{"num_hidden_layers": 18, "hidden_size": 160, "num_attention_heads": 5, "num_key_value_heads": 5, "head_dim": 32, "intermediate_size": 640, "vocab_size": 4058, "hidden_act": "gelu", "norm": "layernorm", "norm_place": "pre", "norm_eps": 1e-05, "positions": "rope", "rope_theta": 2360.0, "rope_fraction": 0.25, "qk_norm": false, "attn_scale": 0.177, "bias": "all", "tie_word_embeddings": false, "parallel_block": true, "init": "normal", "init_std_qkv": 0.024, "init_std_o": 0.00401, "init_std_up": 0.024, "init_std_down": 0.00401, "optimizer": "cautious_adamw", "learning_rate": 0.00111, "beta1": 0.9, "beta2": 0.95, "weight_decay": 0.15, "lr_head": 0.00508, "max_grad_norm": 1.0, "warmup_steps": 407, "schedule": "wsd", "decay_fraction": 0.513, "decay_shape": "linear", "final_lr_fraction": 0.0, "batch_tokens": 16384, "max_seq_len": 1024, "doc_mask": false, "train_tokens": 148400000, "max_steps": 9058, "dataset": "wikipedia_en"}
Each number is 128 + 24 x the weight over its row's rms, rounded and kept within 0 to 255. Layers, rows and columns count from 0. Numbers have three digits each. The size before them is the row's rms in percent of the matrix's.

# layer 12 MLP down (transposed), 640x160, rms 0.0297, rows 369-455, columns 0-79
007:124119140085154183078139126111142127141120134139132161139104143137142115124163129145115140108096136111058100150171122129129168144149114122164169118115120132112099091144099140158115117075091106126106142120114111093126134124119119153106177129
140:140124143136121128128139131112112114153130061126152103153142135082142149174115071155179105074158133190140146148120134146130116122116140161111163123130111117112137117131145132095139099121088118133115114122113139123140112096142087152133132121
168:107150153122153122146148076116151141147159118122101157091151133104153143100155088137112123161153154153141118090152135100121083153147079110131134104161084128129135103103112103189145130173117091155153128088117131104118122136125129145133133151
155:113133123123075149150078132135147121129164135138139156054153121133132127179093160140117141121179128136105107086120104149148104120118135129111104143106155135188113140165094150146100160141139123175125111148203113154148109125128105135115122098
165:103080108129156127088143148131178132184136127140124131128093155151127129153105081109181120141111132105113078156139159094121159143138111115111175128103146144123152105143118160089175129156097134111090146131116119133127119126120126096174154094
161:165143149149106136176145140156104159095136152099136111090167113117125127105167119116170103108136130125090152082168180143144162115150095125112135101154123118127132102130125132104120120152149114122111152132176101115095105058081137106114133154
006:102131144124125107107097152131117097134166164126098107185142149116127089141155106116131099134128175078119117161122135125160140165153140133116124151117119121115104151126107156141138132131106126126156125087149096130141095153097134122153150084
164:144151118164100126116115138128145106120094117068123112117118144131170140116123103161177168138152144098104143122135102077098166154138093145128093117093168120154100123120162141152138093165174095125147114097120132134165130103093110115150092125
006:129140133175131134130117106126097143115162143153122106133130145148130131142127163133140103116182126206131158155122162127112097147083119132132114163138098105112116117127123145114094162119107176121107112138117126121135124105170105130124088144
007:117126144113131131117148102112116117100113091124136137116090131147101105110106135149094091096142128148108081123121087129108125085081116122130137131084107149109119141114111106100092147101100181156081087122127124086103123078153128107093127133
005:142152137113172090133085127113143124131109104105126132107113129111092107149088096102083128106108117103136112131112125114119090086120147079075123115111131112080118087116129110133116109125155138111095104116153121111048096081105140179099155105
154:157126109155107088129090128113131129082131124119125170118139153122144131131132126151136098091151144130132133141141120097149116153152095136127124122102174139083145116164105102182134124150123114113140127125161101148147161088147133149132093120
007:097113127107148145067150122153096174120071101126135118084100116172107151135092116113165096081147093177120145130143128130081128143101132124120147130130119140140155160103105117096094161090100144138085102151098149120143104120140127146094117159
007:128159181129140160150102135148133060125154160122144109143114144118146128143137128135179158146098134126110147114148130127159123153141138114154134132137154169136112133140123153175120111114103100102151203104131101128195146183142125133134143093
156:169153143134118122096121104140134176165129136145106152121151142154159155120130160097154089096142112139143098128102116126127220119173168099136142152105171110098105112130128111126089116113138111125105091128129111138122081147107159090126138146
007:102144146141166170134163138139118135157117143126158143121135156161150144155157171111152109145133146123152130138166142146168135156120132149128151140140137145096126140142124164178136150144138148108154181095142145158150165120151127137132134128
006:109163127123129149089085101174171096125144133129127112117132138091114135110078153116167142125115135139121142098128103107144119126146128113103134115183139138183099175129127112113140121113140080145128179137118098147120139202120152116162152120
166:144160149149138101120089123109152143137099149103137083135139130069108138167181080090145121098088127120120115111145149095161131113115136114122153096105123172127127143140107133106107096117166156096136143163175142122115142113160071152074138141
006:106116118151126162132137092084136088138151153178085139144109118146168136124163106116155104144148084128106107125137155137103161162165111156150129141099162104107118120121119143125128117145095099117185137104143101134156123138151116139125110116
006:118121128179130118183094088083171068135150151148117128148162140090166095123134150134143149175113162142113112131143138107131160105180136118146131117124163123150119125123107162182130098115135110114146146122109107129120152151174135107150162105
153:156105137150149137083134119131122109121124100141116157147131168158125138159127152152112119149136110130107156122149112186168144115111093122131113142120107134112154146134122131159109098143114122170070163111124109119108147086116123159133137067
005:096156118165128117108077110136118100129103124105155117108163141156153122146106139153174092123107157162111141129139142093114165140145145095112134150179122104132076134101115135134136142074135122155113129134115094125100079124102121126134132149
007:149138143164156130190132138137142154132121133125147132166166120140133153151099128112119159152124129129147160148086188147131104157163145163152151110164172146154156169120143120174167106153136098143153119146164151153168126118150136152140118131
151:105145117145155124130093092122111132140135136104088162122158125085115108180129174096110166161119174140109127104125124114139136094139130147099105143122135164136165112112125125128112154119109148130120114124128108164087089158119136146120136154
153:076162127115134133099110145136117119133127127114119135183125103146115129097153122143129147095083156143125114120126128085132098141152159116117156142159158145071144141129126125124163137140102149137084141084147155143121148138100135120156156146
006:137120096116141111102124121139105123087091129099121125116146128150127117144106105111121108129094158113112126140122159107111120165147144115115155077108136098098150142102097082147129085104123095137128134109138114133126113114097096156087147120
166:116139155180116138154114125164118120080118091157113102133167184094134110130154152121130111170138114141125140115133168106166111133108118118107116139147116113137114118119162155122146114133142098175107103159119091132121124078122142149103139159
006:126146106164138114191108153099154141123121114095116125110131081090128116164102135151106181147121144173154156098112121110107119148182098111152139081106154089132110115112124132150168125137140119132138133171125145146120172100107155135132118082
006:107129089144108105084097093160105131130143144113118103128125147155123124089138119099123107134158103104111148135114143124095110126146079125149139094185131091140101135114130079142106097079145108158119079118105094147149093133157120121183108144
006:099102131119103107072140114161111107109140140124123132152148177161144111082161143133160094114143144123120122140185097120139131107127150155162130132167105142163134153167101126135136124111140115137132151116116114117151150149153116106176151088
006:116156179152111101134131115128133113153148123104126124174104143120126104103171103165091139116186130079158096140144072106123139098092152159124123179092118136127161142120092159145141109116152167132125145101152105126124110130179131096142148126
006:123111122115155139116108149107161107105115164125145170183146153132137126110144124138123106111111162096100112131157129143137137171153127095139119118077111107101118123137104135143111111124091097124147159081127107126123146158084152202102146082
006:087131122144137135158132165127123118143119157126113132100101116114146156149138103091127115112123080089155158121102105120175121156132115158124142142139133107162113105115124169152143147163122092115134152108165114154160144183112153121156121086
164:114130090127032110174130119142142100123096154096134117133127127112115130144106180155092155127126115104111121144124117157151141112150102158128101148125150138116081072147109110114145156130171104117145142132092107139163102145128142158074120111
006:136133137139161140098151087128122151076103124143098124125114144160122124117114186129135108092128169164099105133154158118087117116126106135140137117120107135131118139098131127088084136084130143165119105165109130067144115103127143108130105145
007:131140118142106118108133155164093162133102125127148124100153106117124173155115117090134139155104127121153156140119174115134093163114146154125125125188139109141151117121143147105140151168134101106149140179121171146185129132089131107148114130
007:094139090136108126128130106089133176135136118146125159076105115117136107148090125140108128097137143078136134146112086058114135147152129078139127153157138100143112120135138156087112153069157139144122141123140135133103119142146097123123107133
167:116139123114143120093127132148152130146104108128161152139116104096114149146155191098155142114113095108133113165136106124132143177119123118096142165101120118142159117173072157151118143182122050150139116141120112113111148132144109121162110132
007:119118125103135135118139165150124147156104137097135128105119103116103118141134115123096141134091139081146131122103123109150125156150093116087120109114141136092126129139107132128135110154160109104118145115138161169099141115120105156076110141
173:128093101106135150182148101109102082133139157134143155117126153085144170114132080109157136127117097154132094103152138137087151104151111136131106138111104144091142107134133122104105129136151170153129125079126124148093112109118116111112125102
006:127106117138158125113129144154149114133084114135136164091113151183147170113152116136160132115141080166100152132145137114132127118119134105138161135170143093114169090141128144148128123130133152142110138149083131157152141155131127148135139154
006:091121100087129104125108114123088110149122111148140122112112137149107113127114145112141116171124137114087086164128119118140171095114122094086115137128110147066109092150111116124083122105123185129072134096104122082071135118133119150085143128
162:126160117149113108153138136136117122122128172110150152148134134157126151164135084158100128124090132152156125071122095133099130113128093098124110137117158082169103157126167120118127113130116159134148158112131161109119161156121156159112123082
006:118137127195125120123088126152132092105129128130120109132154101083128114154080132121155082120150156132124155111114132135097137120128149115128110126149112111169125134071137096123135116125154113128121126157126092133115111141144089076149151137
147:150137075116081131121135127072097116141139125121122136143134134124103115111087123131172156153087105153108138108144151111108109162088120108115104111113135106138140138160129106140141143148137137126138113071168176127110116131121144116123201151
157:118098111109084113123129132061121089130097110154114131094141133133114152157127123130116136127130153158108119138121146138137128081104115093141160095153149095105134204118131168129155108140113115104149157117096121093168178146136130089111099101
148:130131148115128152128134152131153143134156107071089104111126103110104108165123114150128107146118118140123086103114116095097125140079139133125156136081158114136174131154131132099151161139162138115112121130119115130179155121125076072157170086
160:105115148123134099088158138094170164165114106120167126131154122141116148101118137111156139154081135135123085107107111139110092137146136143125188163150169105114129117167094121132127099141155104143164118137123125083148086131093120118125117163
153:078144105153152154088145145104129118111122136109152129110103132132092097117108111157096111125142117168101165124118175156108145128103138096119112116095139133169143164101137137130107119143081118127177081126105102135114105129172108127113093150
006:130118108119120094086083126145091111119070081094153090077133112164093133142088109141124104107122155131078140108119127116131130131148155114139140124139144145131150156091110093141114119093141138142059121160109136120126104120136143133071155126
172:131146146121170109136121142155116101131134111154179120113140123075139160089130142106150134103133117131124120133117107126114170121160087107133104151120115117138164083105108152127082125155162129170115153122129141103094147128084134123146111117
170:132092103120090125106106133087130148095179151148134117128143102111144150099139120141130164152105128158143131114114128129124164143136153104143135139068141117142078127161120123073126190112143101136129118116121147147174116138128129148118136163
127:185114092137120145115141090106138148141123173134177099106172117149160146110154095133084105083108095096135099122118098155135128144140122141136155130139128143148107142103085164153156112093123110151114127134115162119124084118143112134125137162
160:058081100140134132085125152104130125109135119128151075148143129118116102118092102129155098156127110100129137112127159140109107131113148128096140119104101137172135157117118132107098119142132133140099127152142130119127165170129123105149112162
006:115091125114105127080128151142126121119142161118101147136149168140116143137157142147159034100152119162126126171174137185160159109118141126095111149123076135121129109127151125095107152171139137139127119098121137169083109116102143127128128157
006:136139167127110154138116107108155128123185150179135168147146158152163163096169131128126168150122091124133120122131109128137140152100118138145109179158161130143090119165123141151134138136110094120172157094143093106188136172118130115169128101
123:129160092160126111128140088092169139152134169097111103115137154101150141115162175116144101130153125117093094128104130117103137165128148137153120146116090100171125119178118108153116092143105082147111116151124160158140125120085149137148160094
007:122145102158138130198083121112163110135117137169142127131157141129119110114169126158154157144152098122130174126120108127135142107164107101151149130159129087166112097151163141172145096113171156131150129149093096154138153143145123139125136129
123:120154105099087149084132124158144094138113127128123149158131120099162129148130108155108152109086121121139135087147088129145122182094115130151115099104127113167127115154123098128112138117114147099127108113144101152128126111150113133120120161
008:140115133140086111113123109114072138136104099113151102099104070140111140154085103116125110083143085143136129116112121132095121135095152106120110147127117143130150125068130135070102161115118141121106073143105141129161065112112110093103085147
186:095101088077097127152115128138145113085103127164109150134100111100105122117126119137099181100111146121089115126140162154120110091151129124178131155140106094121107151126105178147125134143149117094104098085152129145148144113175147137166147096
006:133138052125109099125156118117068144103076125080129125099122095107102138114073129112125148136110152101126138134088135127113136127141130096130166076100141121107165134108141107109112087090123116108107111158092147144125138085106107114093110140
148:149128127159129092137138106143114162145108154104140139134128115171120141136107130140098140127120109148153118148116107140067134098095143122145102114094124098116129147147190074134104173119144100144144096125103128114135158170133119073112130119
007:151155114121170129128146149161128162148106140147128123128126116090111140141078146100129186155072165096143109162110154112120139132175127145117162104165125162145130096108165135109124118120155125123104147190141138095123155151100150116145153154
007:144153138158145146159144145137148138135149125139117159127158147107124144148147139089128118143125128099166121130137156111160130140141135134121129127172145137133099125159141131147162134180138100106163165133162123132122181117135147144177130131
006:145157104172126088146092116129114140135151148119121095158114104130103092136086125100110133121144142089138141142109133127073089149154126118142115119119122120132125127083166143109120098119172146133105135161141097114124130140125122135139111106
007:138141122106154151105117122125148132128108140119166171141133152142124110149089170162118111111145208169108126127157111164125170157146152094113148135110137142138124180138116109139158157097129155166113126126160112127071124108126139163095169130
162:152114096163075152106102146089132134151118181138131128110123140144087138138114147150152127148147075132131180155109136119129117128172095139161155131118147114156145106106154151139130068149072139128093148184087125129129162179134114134162150106
006:112140156156144137158140113121151146163113129151135123094096130131172128159127166163123140131129121181134114132142125133130129133157110169143155146164137127165117150097149142126134163131144139169138129165125153123131105133163150086140103161
006:137150138120116148113100111151178131117099114114155141124145130121109066133162128183119140124129125153116154149156138111137116111180123109139117110179170144123145129173128111188143099143136121128130138142124118164117165134162117166105134162
006:104125117138153164119125097124155075113139147153128153162143156134167131126157165151162094159124162154096102122169129159154139122140112142126147137126108104129092155145119118138110158135085122146174126102110112119111153128136148085154138112
171:127103127133108139074118149116101098109167154123121131131161144142131148102127134145118141084119127106113161132062109107080105108122161167134116095158100146170135148117137110121152141128141100106114132146133142149115117125144159106130134159
007:152162162187147116178104137121159115134158126126120135151147115130137127135117150178147155139149139185123166116120137145131138109142155127159130157118139147157096137102141118136132131114159144129124124138139102118117115132142163136143141142
006:123114122094113115108173126122100115155147142125117131115122152152139102128151135154142110131141156117122071168182137146142158126088164112120128170084083122080140081159108120138103141152134148112109156103122127101070136112138116134106153131
006:143153150147123134151085125144143091126128115125142142167152089127129110151098105154127150155137134113093154101096140135122119123143160113162152131096173161145152130126121120213147085101129111111124156154151108139160149132156088151137150120
006:125104122121121113179150149131109115139131170124123126159133167134140122107149161111142137154113143066139095153112135140162128114108106135132139142097109154093130094165140170156113124135133122111160178081129110126159158150120092116131120091
115:146110143130121144123112175159133108115111106136102075061114133155154167136136151092133117110102115155096143127143111108104154088126108068143068113134122190088112173115130079137132119151143117127074124100144093157121127135112111136133118125
006:139143135141102120163122118086123092136163136154126121149091117105124115122146079141111145139150079105136115131116103139132132097090117103140117142084115096091123081113150142118119151124095166116126119125128090124119095125138101113155116120
006:149122123166138076155103125127095152129097110133130097137125089106112116162055137104115112129135156146122098115099161137088090120092136131093121131133141157142153112088150140109116129156149148109131105185094120133135138109144128084135125139
006:125128108189134176129081138149155096132170156126163125142133141146128110152129123155147094119179130180154146100175131124113116180166101120160128140115113096132107167115114118149145149123114145180135144120119081172136116151153147135142118120
170:137113162149120171134117139085112129144090145081138161135131117123072138146102082095094099146133129100137095120127149184116141116134132115131131146146139111159119109111129095152102111138174179136098135111118100085121125125172123159169144105
007:155155187141138144126134128151089118114111128101155118141069114167126120115102128131142181108104137109143110098120127132102145148106137123139128130081139180105132178094096128125120134072090124130109160124131098060171075135114130147107108118
135:115145109129127132124098127131117141116107138111111142133146134140139162148070124137118193189150106111150102154119085116066112103105147171130097138105160110167155136129115106107114142121134120144122139098150144126141154093114136118127106119
179:085080137131106128106139167089120109049148169160135154127096138117142144163131160143153132148158111134088167183124126144161101123117142126143089180145122092100169106096124137103085112097116151139117130150123152164113136118172149149148115140
006:111095109099167059109140108138099161123093122153103137102087141122140156110100150099099130146106120080115076149104102076118117114111094141110144105160134111122152102117124159097118130118128141120146106137097150110139114146107108081136124111
006:125136151146127187118115106098157128111120142117171117158150140143142090117095177133146096105126167166117142093149120144113114162135137106136136123077121134158135171123108111131135137083104089162134124112146117106108134115131133150118115111
007:134128131109169142070106108150143106109088129136127124103131151140131110115140164159133119131102149148072142144171128137139152092174156110127151110143141141135150118120130093165117113060141127146099135139103130101101137148129136140120173133
# layer 12 MLP up, 640x160, rms 0.034, rows 370-455, columns 0-79
150:118123115149104116143121182153113166141146156121140153139118075162116119149153178144110136198086130088125140173118112119170151085139148130107103118143112097121148112121129135113101144099108116113151121141111124123086135129061162130122157129
177:132134137149113115140121123161162106127078082124140155150115108146085142143129140124095107140147104135100120085143092126169107093129153097146088087123148160118127109088126131157127130084114161083124098148115174147154146168098155152174174113
165:119119151077120104102147100125125126124122111121131080189121131161099121110144110140069120186140150119174126120144160149123121129102129107115174153121058159098110139143157131123160101112141129129144145162115163112086120124096115176155177141
157:160153171119136105144127084140097166107106129128141126152156120128160131082153148150104143145123100182161159088132089134152091105117126107186107134150103130116091178082139086157103159136137085149192076125126111110132147119112125142107105129
154:106100111077137120106177121100139111134127157094128130131105127128135127124132117146125085122134137116166148163109113210100126143128103142131153126097144156145084138089169130110138178153192145085166111124147159119137108120115150151149127150
006:128113111113126133119129063111133098090139145127148110096098082130139155126068150131096136156119086117119144120150103113159091064109097160110139120106102103121141100099158077108094124154140149087125122116107121094091114127151097150101120131
160:103163122093139126117133115115115093161142126085129155169104140150088105119129137122136126156124122119154168158136143139150148123110124092151175078167122134107132101121130129133118080120118149146153162130121125107119104125135167122133143131
007:084107153058119163103127146147115144120124093105109178132133125167112108124134122147142144100105086108154129136104104118142121092110153102128108125118159160112098112099135112130118103059116108152132130166123123137121108116132135104146158135
007:129125108146134162121131170161122160141145140168115131173162131143150137150182140138148149111139139134137141138151151162118131173135140136146158125119148137139143133160099165127183123113137102150152155125146115168154134130080156112168136137
006:141108092147107112081117150121101126078136096152111113105122144102120140084131128131113089126119141132151117106135147109115175094109068144125135115096101151127135093131130127126129115123127121143130103097051116124134147132116118111140077098
158:115133119092116161148075129153138163163137098165113114076175130139129113168172182109134128127115102150169139131106107137124088099101090101107144138106127161121112113123142120094151128122142101139126109141099145126131114139130159128126095129
006:143113122121099125152120136101136108159139092099063120156144137130094147109171089138113106173111120141105130132117107132133128102099104115118099118119135180112064124135080170164144103071131102124121121172137098181120125100101141083121188104
007:123140123119101126114159071156142140104147137098114164103092132123142139116073141135117119126134109124149098168144108102127095087101149128086143129125119074113136120113112094139123113146116183122149119128124107095095113062165105126109138130
156:121101114126152112120149127126116117095126075108138101110094133128107094147134106173154096153146086093129181154140142123137061135139118128093079090101120158144124125152111152127158160123156173148140130129137164151101151091132148156140145107
005:145153131115093100135113115131122101128160079142085135138104149103146162112116140131114143155110114152097148105135120138155125110154107143121156123136116126139154120132140100128134119088107152136151094183141112126113088110092100084089152117
006:143118127146149109162188122125139148137131136088140123122103142120170163146145107153150119098103159131175120154164130146119082125077136153095116145110131139093131099125089111177120120208107147114131143134135148100150145078133153106132114165
161:128096137147122071121151127129106150149094155152108154095145103113152134145158110120077102120144123106182128139105142125133122066145156101108090161155119144103127167122118106177106173131133137155176132145140132102133082093123156160144173128
006:117155121100119113088129100156101145136117119113142150107131130156102103117081159148136143197123130114118175120120111130219106102102134119112132122147120102145155108119162126150117142091116152104103142155126138133124112081146128118094151105
008:131151144120125130111151129165137156132160123121133159108116153163151107136102141140158132127137109117174146165114155149151090135115176177148149155150142115124156143142137104129117138142137168145137127112171149104143148121162141146137096143
157:123140149172103122108086125152121139111117151104155152113138108111163112132147130139121085138131126131152117094161116128132108155058141144108104101146154136095130133139160143104128098105097146097147089116105138117145124117147101137139119132
009:129152172146151143129165141137152169137160130130134149148136152153153153136156127143153142153129117141166157178136141139176121118135137163194132152146139152148149148145109163145133143152159138136128150166157151152164148127149148126136167132
007:108128154088103163104102125114143079100102090120083142085108089130110112117100103136145108108122127128134145106146128128114109081105135122110112124119140161099115122132143094131128143094145129109121092121120114091063135119131105157116094096
144:130080122126177127079141134137153124129127145114113137099099092151101133122170127124168090116138132115168142097171116147117137116120116072117143140097134090107083125141121109154117107163107094121121162168143142084172148076141144133153121177
161:150113108131103126130074134130169132102134118162140140099151115139118140147117157124132085158162126110120165151128140177154163089141103101165183140096089106133161133103096118157117119132109112110198089143109110151100088089092127127096084152
007:162131172134166132139118149124162134159151128112144127128103103142117154139140112140159140144143090133144152134135115167132129077159106166136136160125132176146114130143171136131130159142149165099157112157116163145144136132145124173136138132
161:138084126090181144117156125110168160143140140089175160131075097147134125137137099126133143085126134134132140142097121150086146121130117133125140108098132167140150160170132086142048160140113162130135141112147136134146143132126120126131102090
007:137134159120133163089123154135129126144166085138147170109152153169153135121157107161187105129155162147136151181135155153139140113154187132149116161148143155131148141160164157135138151144127138137122145103136164104174128145167127137130123153
006:112117136108109119123158084118135107152106121089136100116122108135087125155102118109127123104090128122117136091117108115153074081108133144150108131134128149095110111129069122136063135120128086088122117145139122120090142122134094086095128091
007:108159099135125121164153104120167105148136139125155070109091098084149127138128133094133172127112118116103129110094116109121057136122104128088138125116126113103111135119089088090090096145122138096136124116150120123117111128109106068097137138
006:142130134149128145121146131152149136050122158149128106161131149105183136166128160094142139107130142135165140124121143120147151160109110145141151116166153108127156120108142064116146137157136106138127125114108091141140098155139123124151126109
009:155151158159156142128109129159119155155166139152150123129122112135146140142142164153158142170159134140171149138165133127145127143139134164114165160134147137165137153130163137112135146170155150125157141144107165173175131141152131133170114154
006:159153129137118154160143071121122130135132096134135127154139143129156143131108147123143131184144164133142109155162137140164152131140109110085110115177139192143150126158140133158140154149140150110140132155129134133117130131179125133085147150
165:123121120138156124112127103110153184106134154147112151105090132132161119104160096127163141118120121163148182109070133126137103120101077109146099108078111137159150166128167102157134160113135114129131150165134161160148125131116103143127128135
006:108088132123131139136128166190111139170148111105131149115133104148101129134140096171152143098124091141144132151088090151140091133091152104128094120123135135104099102146106128118094089117136102099156159153148109166116121121101119090136176116
007:157142124114151141192173120103168114172146148157145140145136159120112164114142137149137134148149122154064149144149132154096159115150112102127113120127107164132111127116143136146122147127118130139134148166143148128118175152180132162120175140
008:134096121129110142110105128116110119129116163112133099122116130155102062132140097115140110105116125170114105112135109135118107117107116115128133138127097116100132101094072117118158103104094093103082122138100104123131108122140153100097134118
161:130086175121144092144122152169114133116106138108126142152194145158114093137109095121090118123158113115128154097162135141144113104116100140146068115116145102141136108116152105126159127164145158126112111157146148144144121068156140171119111149
007:177145090151132111157117100106146093133112140186124113144126135104158163138120129116127121145149130159116107092164124140118189130178112145129140150151112153138151122122219119161146150124111168131140120115123124121127104143123124143111139136
173:109152158113097088110107101156165193134157130145106146114162159127151124114143177129100117140148141098125114106124126080178120178092118146101188119157123110096093120116070130120100156142147121146108139159100111112128115049140155145098134144
009:134111141122094100101113102114086120135128091068102092127151141085095111093116114093102105131108114103114105128104100101125131104112099100131096106113095141131086130123078124119099111097115105109104123135104113136110109105118110078097123093
008:165127120159137133143145116138133132132126175184146137155142165136136167132132151148117153118130111141125144109127152128128148151167125178162181152114135121176136162165147163148126137122146119150165127144153135149133159098118162132148125120
161:131132182103126101082157095109122140133128109098113132105120152132100118154117204142147127120139097141144144121115139135099090103096125131138131131185104150115091073111101118141136119130150118132144091149138161104156098105129078138144144157
006:101100108126147130104132121131138146126123130068128140104090146123142127141149085147148123071075110113142123148105141140120082090081129145116107117100120159087087104119089122124112105132118103102144130113134114073113141113144159120139122128
148:140101128139162105122129156111133124121138125146155122108070138095155146133161115125106147095149129105134142156131122159152147076104060080161136144137072162140142131112138150109104178156124157102111102132128141128109079112134127148156117110
154:127139112157133129163088099165137160100152105139119151135121099108125144129124165118154155154150117094138155154128115086166149140168138183084114145135131140145107095127110087171100139121155114128152153169109115123131100094135123176152116135
138:145127126114146156141159100137109149145113110156077126055124107166105154125169132095155102085120109092150179181166092129186095123158070120128125106159157131120104134115107157115140131116124133159124117150132137126115133144155149189121099148
171:147143086155126138126102131138072139155116122121106164132112110131173087139137125139117134089139107168152175145146151156121159140099124137149066125164153138061079159073091152115141146115138131128085115140109130168155133108097131148107119140
156:142109147119118114120121118123159126189172136138110144080179140135144125132109137132140098147120096116146120146119092141157106092112130124145129077148132118123103085098115115107107198088129124138092126115129146110139079119145149121070161134
009:131113115129092129107124104096140094114139102096078108115123131081127135096137095114123106119124082111117114123117099099103124075103100133138108111082100141101075117107094124125104113105111117103113112120121095124100128096105108114132100075
168:113122133139104110114156137123116132178087126132124136077103134131117121166128122121141081115113145144137113126164110146131112133095092075147128101120147095123088140102129115162155147120070136118147131156138160098153129127172126163127150118
163:071132113102144129147160186096138106130128145100160159066103137121129116157121104100108103127133100133119152105139090168159138129122094132129141101120098137131154152102159120154135113125138161113163131153130143134153124113116134131139103109
123:090125163106106136131113182131133073113132120118089127150099129113093134162097183110140146170111156123104119120140134146114131134135137129103085097131130146106168109122153106128127175181174200119136129118120116140103152119118146145149117147
151:132116136141146119113107131138130191095096147158108149152116132105081116108123143154080129125120121113138131120152123125142128095104121167121166129149127084094129096133125099174141132075091143186130122137130130116134097129113170124111105100
008:114125095143149097123092098106109123147118104120114106110104102090140127123112142117077148142107103076105106093095114097110121119122077115121144090106125134116089134109109118113101093101123138102154123138107120146123104119111134086107146109
007:109198139115136127107167145161103155138130171150164127161137129148120111138120173126134163154172145135129158122170149127168111145136145123113162145152139105157195132120124151127125146152138154133129163148137157155155157122161146152126155173
131:119121137099119135121126155154123161137161076156121137100090132128153120138101102161133137106168096136169141134117116189130161111125079117097153155116160174088126167082125088121156123094143140128127152156138120082145104160120121092073119156
006:131122131107091129082125097153087134149151090110140162131139140145154077106063130098134104086137149116158149121099155101158127150099147148137089134155139129126115161110099123145093144141119126127116111125131139098073122120152130082115101097
135:105092144148138136152114151110114163117149110138101126104151157137079177130138116135127117153153105135099157184138146147121136119158127150094161112154104156122098100131126115167109138164158114138108148171086142148122108161101113141125121134
011:105112124105102134107118121085119110097102107115073121128126126117098095112126099128097103119107110126095108117096110116111138100103127093127112107115116128107097110088087139127148104076112085127085118137106085131091117110116133120121159117
179:100109128124134137135174116134087133162138132093161100144118142137116138187123131156147118190153083111157135168113101107151130144123089103119133113103133119106110112091141145144134155129137175145187157170107148092132136120091129149120160131
006:148075191133130140169120115099151119172136117128121128140121120165104110166138093140122116061130106170120143127108134170075138116146157128149108131131143155115094162128160126142152144120113123138130108151117103135093120133149134188127161118
148:174121137107106115133138101098125139090114080161138135156112127130091108121184145092168123158167113106105125147112127119145106145142139152115127139164117129153102131130069123128186119150159158126131119201131131098140132081125150141094148101
007:158104121172134121159126111128160114119155164136148144123114148156119182139136108178108114091125143144116114144143126138085123148127108112138107147129131158143119120161148121157131122178119119147150138107121121128146160145135146179103128105
006:118152099122146118152141146135137110143140125181160128106133145111158158125132154154137170157148168145135165126182149145143146124160121145120127122133138144157185127145134102120124140135120156112153150140163156128154131110133112092097101138
006:144102135112119165083113118143147106098113130112121148053133142163147103165122122184171103075115131127140118129129116094124104091112135128134145133129128166087091103155132079142102110118113106139140110100078112109132124140166127140133127129
007:108110129163138101080080166109115133136157097104105077121109096118143125113187099133138104134106118113149113113142108137102082116130111146144156131058083122108127098109112131077117108155114114119129131097097131153161108084069137111158108127
160:125135162099121108124153115146119127119120067090133114145129133138134129130115116098094091096098156108138142118102163124147192133148149144092098103136106124128133109144159106131166180136142172088122120114138143107120093123153126108112118173
007:106109098111089131090119134119103117107101071089070132141145123120111094096115095113109089136110115126103117125108111121158120132082157101147086106143124127096138096118121145143121144095118101112104102126163099097126121088104094086094113115
006:147171140161151093142161174177151137175165102149124142119172144141156167135122132104142124097156181135169126112153129136108163128134151172176154148139128142142131142146128123154123136123149171147151138125148135112151143106115112086131136110
006:099137107108115099109148118131111143138153125091141131100109093123140129082114140137098149133113101095115140159119151137175053134096142137126119100087123073119146111127097137112083097149135124108138148105168151111136110121092105109114079136
179:156133127124130093164145109118117139138128123121097154108139162127113136143115159112118114199082170146174130167161103120162144130141126103137122102173082141117098122110116097081123141117166131095163109103098119131144100104167139142151150133
009:096094129121087153064104134137093128072135074095092155111121135140142082122114093111144114083109118108174118135083123099118099118101153128123104108107132124098111123120106130118089082131116125117104138110112123105124119129138145118144110122
006:144134122145154085151087131107112125136118137163159087177111128097112148118133149108089134118103080107111113077087114104100151126163097148134158111136114100163104155099155113092130113093104159143155100149111110140173104112104126110124109126
006:108140161128132134110146142150151116115150173115132160102123161160155154119129125130165137075143147125170131152126128137096127107129150156111157109118161132119128149153154128133167127142134160132139132077125113069099131118160136153163113113
006:134162158126124129132120097157125129122122165193166148133125117130134151164092161152090172108150104141122141126132129132141146162170144133125177134145164116150156149111191113145123127120117157145140108145120122140110118131144132154131136156
119:088134069109137081108111067131131157114182108119145160160121127116131102132156147091109147096150152088132160145167135120189089137123122178114172120162137108120133102143106156099147141115102100131166137146130132115140137136126184141140144142
006:125120122089139141067105110165101139090114145082144129137163146141105101112091144085070108124122164112129139132117133091153141135106121130148140117149131077127155117137090138137141119128124096143113090104086112115132111143123139124122107114
006:114138148107140155102137154141167111111137127105126173096153145135127151120161134188122131108127098134133159158145125138118147130120149091172131127108161179111105125124133151143113142111108102174138119130130118103124149143147157151164142149
006:102147120078180140104140099141157156152126098081143127126144116121162140120138123144147106151138131098165158192147117125214120102111157150156136182121138135109128098109141159156142161157127121092143126128140180127175111116110117078124104148
165:116140122144116089119139134121156156132150089147098147154133161124154096135171172126170079171143098128148154134154135101118120096097132126107095141107134117087109144134119168112140152135130118140185151166119141098124150064081157129111104145
007:120137151118119166142138130153147139088118139144073133161125140105107155153171106149131133135167137153150123168149098100138145116127149115126134161137115125149145107141137125152138136158146102147125159119124106169140130105132122159149187124
142:118116183127153121137144129135135147149092142112151129145123101151123093172159128130139145062115135154135161109125170162158124148108102109112173112148079118098126055141093142147156111135084151124136104138121104148101079148181145132143108168
179:148123175125104099128152084131112174106108155124130131128080181122142129123154119139136107106144100137152143128133104121105135130113115112133151098163123136079122069154145134103111136108147124169168100137085156100140117147128118140104144118
007:146135126163102137129136090132142111174127155145181110146159135114086158143111137134130148155131124168063127137139117141144115177151101109126128160113118139149170109157156133135090140122136072136117151128147118147131147152125131174105146122
007:101127151132122133112122215162147146126161098126097148130098085179151117141191119163167123117111150134178134165126130137119082110095167136113126159137141129115113100129113136123151115155141162130151137144108123142148102118101123102179134148
008:151140153184123115153149138160154148169188142119118124135122140115141146131159131128133136141155130118153130147104139116121112138135112166129136150116133138154119152157084130144120119154137151135166145107160133156145162113120117126146136107